config.toml
vocab_size = 736
norm_place = "pre"
attn_scale = 0.269
tie_embeddings = "early"
init = "uniform"
final_lr_fraction = 0.0
batch_tokens = [8192, 16384, 32768]
Each number is 128 + 24 x the weight over the matrix's rms, rounded and kept within 0 to 255. Layers, rows and columns count from 0. Numbers have three digits each.

# layer 11 attention key, 64x64, rms 0.245, rows 0-63, columns 0-63
115099116148117103133145112162150151129105121109078122095133123106123147142126103130165130182143090112105135130093154135140103147130152126132138141114111136122135112112122179175118150112128152
135090126144145110075148147111107129095095123112117125147113149088144115093107168161182102139143130069151133127089173104123127161164157108165151156148142106120118177107115152138112113129145183
069171109086139112146082118161131113183157143130117120148176135139123140147146151119113170117110166150113109152110110145132153091107128124125131105101141129155109102098169102100102137102125073
170066126166119137093163134094101133095116110152106156100104127133124131132094136163131111150131082124131140093122119128099084167146135145139113167150129116100096158093109129156158148166142171
130113132163111125140162136120123137109121120133144121124099124131121101116132115135150124125134093109132137110147130130131136135130124137114136141115118129109137147135124151130133119133130164
076212111058134098167056122172141115199148136106133090177190113134119139148181125085127159132111195166117104168141117135158171046125131121138140085093147134188144092133155110086084147078120051
097172129095146127132123105166144129146126143128139123132147127125124136126151108091121130154114155155116103165150116149131165088113109112113144128104140134150133155127144123076116126102114087
096093128075248163067148110216185160000149161154131158086127107094127155035164114094089131121119129149086133141131181115061144110152113162125095174192166092090130154190114102132129044180139139
133145130154145143114133089153164150111139125098127109119133126085136118122106163104105139096081119096085108137136181171114136108126129080121127139144132091129136123145167137173151121137119136
139131159130133138137121147135153127141076107099120138139160116110153126120115105103159133119144108106136131129122162143155153098164116148126107087127129169116135084123112137162121117070132126
099137139141126127150165142117120121147142119169096093140127130131130092104099087130186156141122146131125132110162104103136140142115095147119108121138134122118117133110130136105158111138134115
126101140148133107130135115148131159116102109140123132114177115154122128127139120158147168142122118137138127136137142112117127117118126145089154120150143110140147161125143146167097083123148097
096113145120153114108150140151148144099124130147122129097129166105136127108173137132129098140095129174105081146145105122142142106140139112115117086109160122121162105127138112153090111141112144
096132112116130149137143142124099141126142164094102159110087156152115149149162145136099139155138142132127141099096117127108133156137098090137135111118118137130139128132089113118161119170127106
121111141110108120129145127144080130127115102139120133097147152113111112119109112128180165145111104154116120133109122102176149096108130141094104098116162144124182134153116148114079122128139157
122121138151149136133127189117114163111110127161152110121151146180119171153095115124100157115118123148147140102165124085137119164153082138142161107141103088136095125113107088074129143095131117
138134129130109110116125125085126123130127113134134120156129178105127150127079094148158115121124174182157125143133148145126102130081122109099118123102113100132146179137108146120135139156128127
157149148120137139122131135117079141166150144078123168120122102152106125147075130136153119113147103128095183099119090118143125124131110113122142140164134134119128127157120126127145130118116120
133148125124114152122145132138167096120128126133120100148106142119120118142127112166125138127147153109131126143137110159084127146095136130113121146127150119127128129150102127110112133107129135
094105153140104173110144136142097137155145143131092111107116130128122089116125115126131134162109179102127160124146153109099143146112086144102105128126160127118138203131109121131110051170152123
108140129160112095104102154098147116112138133143174149133099131128103164172101127134106132157129121133136118118131090138107125125186144145114162083116123151103136127146138078106128163113170145
131098115142160106124135150136124146135103128165136128146152115149093140131126143162117111152147156120151115120111094083125118101132120164113118131114137102152113153094143118128106094140117134
126138108135097084138127149099102120129110118138153144161127136136116144146128127133127089184119125151140098109137109123147133124132138147132127095110118168141135173152134124117132153121094158
171131123129155140126108138146131125135128119114099121119129160123125116124117142113079115120110150104117159138130182105153134137137104099155090145164129138135119110137112127124112141127133138
149153162129117129115140095116138123156162138096105135123107120118121111100128097109114114104152154126116158155153128122098147182047123117125125156166129108114118145085168127144149114147138131
148071119093149151129105114131116134130106106116129121121135108140134165118178138158144134131149131142153108124082141127160127110140144142148116126089147144148108153140099163156078124120145124
136146130112148138141118144143115128119114134122140148127130153132157111115132118083119113150132092146148089121140112101168121164124105117124171097160125142142121118128108123149121174108109113
121124135176153135111142161127151160106147110153130128137129130138120160145113116129103118138108143102090125118161118093142144128136060097143076113174138136138151139124136119114137132109130114
134142144139153131100145146115136149131161151119144150126133119108105147104097135112145114104152134145083125142148135137122127124119119114088141104147137115120140093123150104115143088154128128
116147131132153133142086134142097111112094134125112131091104173124155075130135139125071143140117134146177144116155155108148109163154126118131139115131128137143102126139087121147104169132145129
141095103091124105130100142144106129133131128157111122113124141134142102126142126149149114131107129148153179111124125116146113091164154147115131131128162135117113120159120099143097105139140117
109121142122164121128135116135108144121103149110113141129097117130129114104132137130116132107139132172120148138145120120124134116132133126100146124109141124152137141126097156088134115155075144
139121087078130141161128119120137155119124132100133155110126129072135166136116137130119101125152103160142175133109128136116099137112156112131166130137112133128123127154111127121104136125117133
130124133133112103144099112146148122115128125093118152127150122138125108144137140121136135127149116128138138128154131133118106144091127122116113140111139113121151130126140131121140099128095163
146165135136080182135130125132128152113132125171123134121142111124140108112126099115132117115117121160122120125115173144127176135111114102156099128126151156126090113132115114113165102091141146
152088071119145099152147152150119093123122082146128124141130149099135127142139114113162086170144102146174158117148144148119116134096138106131154113100131107169131092133139127140125142094129163
130159130109156157104095061165158163112130116146082120102130092107130148122132138133145123098110141182106128115127110169124134148152140108128158117145131123134144087108141133126112164130138119
149112141109144164109140076136163149070094141103135134143119138102144134156131148108084123124093110124136128102118162135121153111091157139129152121176085136130164128121146132101148095168132130
103180135100067037178103211079044078206156050127051104175146147208094136134146130185147154087098202164125107166078057114232155066107121139104122114076166125216138072089154123074079234051134119
124124123128145147153139140096103104104154113148117140146129131141122146138135120129122096136118110133138126123119132124144124093103149138152121131152108116102124141134126115136141136130122134
128153138145098158108131100154123058131135140099138156129124163165119124162153142156141118129111122149142178144112125119103138121091083118131103164108175146121136146127144067126173092152106124
122111146092111117143092151135181131136109161136160114158145152137098142137171120145120097112108130143151136114099157071125146136116138143110117161107143085160117170138094120079088120116141132
158127140165141147091124095155122126131144120108118100159162088138166125138140105127098140119102107114156167087165125077134090134124156147143167128127150092102112160119143069157152112112107073
147169095096140109083135160149106172122102142132136130138141114110178105142087115152119168106117106106146168102082103119141129121134126103115167122120095152131076144162135142114159100150123104
124076082136136144079126133137120138124134146109173143151127106134148112148074110137167134159157063126132158142149110166182156151116120160105114161093150105117117173147102140154089132122104104
145094124083136136098123076121107170104102171125156165128139136098163157157130142118107179087128083137130123117157118145105085163108194176085124132112108091104131138158112149153153101148117131
139095113095119155129109100117111128149185162137161129172128098130125118152104134127130089102143138106134136142124143134149142117114138145115121150145149112132091163135139139172104102083074141
093124101129159163142153153128139129103118106165152139082130161127152124156115136117135125114117123118129078140128149125107116101122121133167125088145100154102122171118150160157079089143113129
134116078168156140119137123111119130097109113149157123131142129138126115143102145128127186131135130110119108103134169101116128136129080138182168094167119119087123143107171108114175129130132125
169122127110143161169129149145114117112148095108163138118111131116107140121121143122156175169140071131132117102125154152095154120052149092163121111075098137116127155143127122165099096180093139
146098116145143138127115121112091162095149116134119103124109142122158150144162137098123127133124131142116106111172140185108121111141185119149102143148140120103112144131137125156136101149109125
116082115131155149076118148119108174097088133126131098125150110121110114115168167118104160144140134098137120124133137122116135111120134163137151135192131124153127157123155122163116108112123092
154150136173128149159134114098132092130135102114137144170128094157128148138111086095123144126122102112174083134135141130170153096146125094122116139143129099102167072126123104154156181117128101
132140076143115107144121132118126108130188115116092153114124140153161123118126160101111124187151110140153186138123121105132171121150098098109126157169101108138127149093150100105137126147159079
106135117134115125054136102112105108114104154174090131119100129125139097105145101145158118135156141169105153134138127153141105156131107152135185142105103213156080128137131189118134120128083109
103119106160132142151132147083134107143130135173128137088141145094080110112129115129141117099133134094125109112093153100129158119113124147165187146137110127151119143104137147096152148073192149
111182122158121079083136129124084079165169147125136172157117103096115126111145152129123149100114114115116088107138114171123119154122115137091129117113120132100148162122129178109121105186141127
133144130116133164120186162137133134138115146118090147155158111071110163136123118107114195146149113069155117111119132101142186128103082147127126128146096126144186129107089112115101108124148094
128175156130107169070141084113120085133103143121129178143114114121159110140088091163156117076123142129101133155182129073119082185133154157082123163117114155097146181137108094128161111110099119
092124136125102149113106077119139106123097096131085166153105113125091117125119133138142089112117098126125133112129150162129141103103162138123190135121112126120171146163159151136157133165171137
100158166156095084137139148122158100182120142115155153160154125104122124138100082118117117116148148091143100149122130099138138134132098138100130150119148109126134124128138136110064134116130132
131144152128136091131138132136125131106142152131135111057107153140103156129186080130106152112155125116135136101148130085164157135159097130145124078111124138122168128150151154123126131087122104
104138140120128120083153135132120145111133162183143116115116131149117110109169104137096149112122158129079119101078156130149172113135102129082162128156099171128155201108113174134084136136148101
105140145137160102141176150113153133085121106163115107165128100070170144143100159120166116130129127138158193116073109155113095123115149120104163117099135103077123154091133162090119143125113141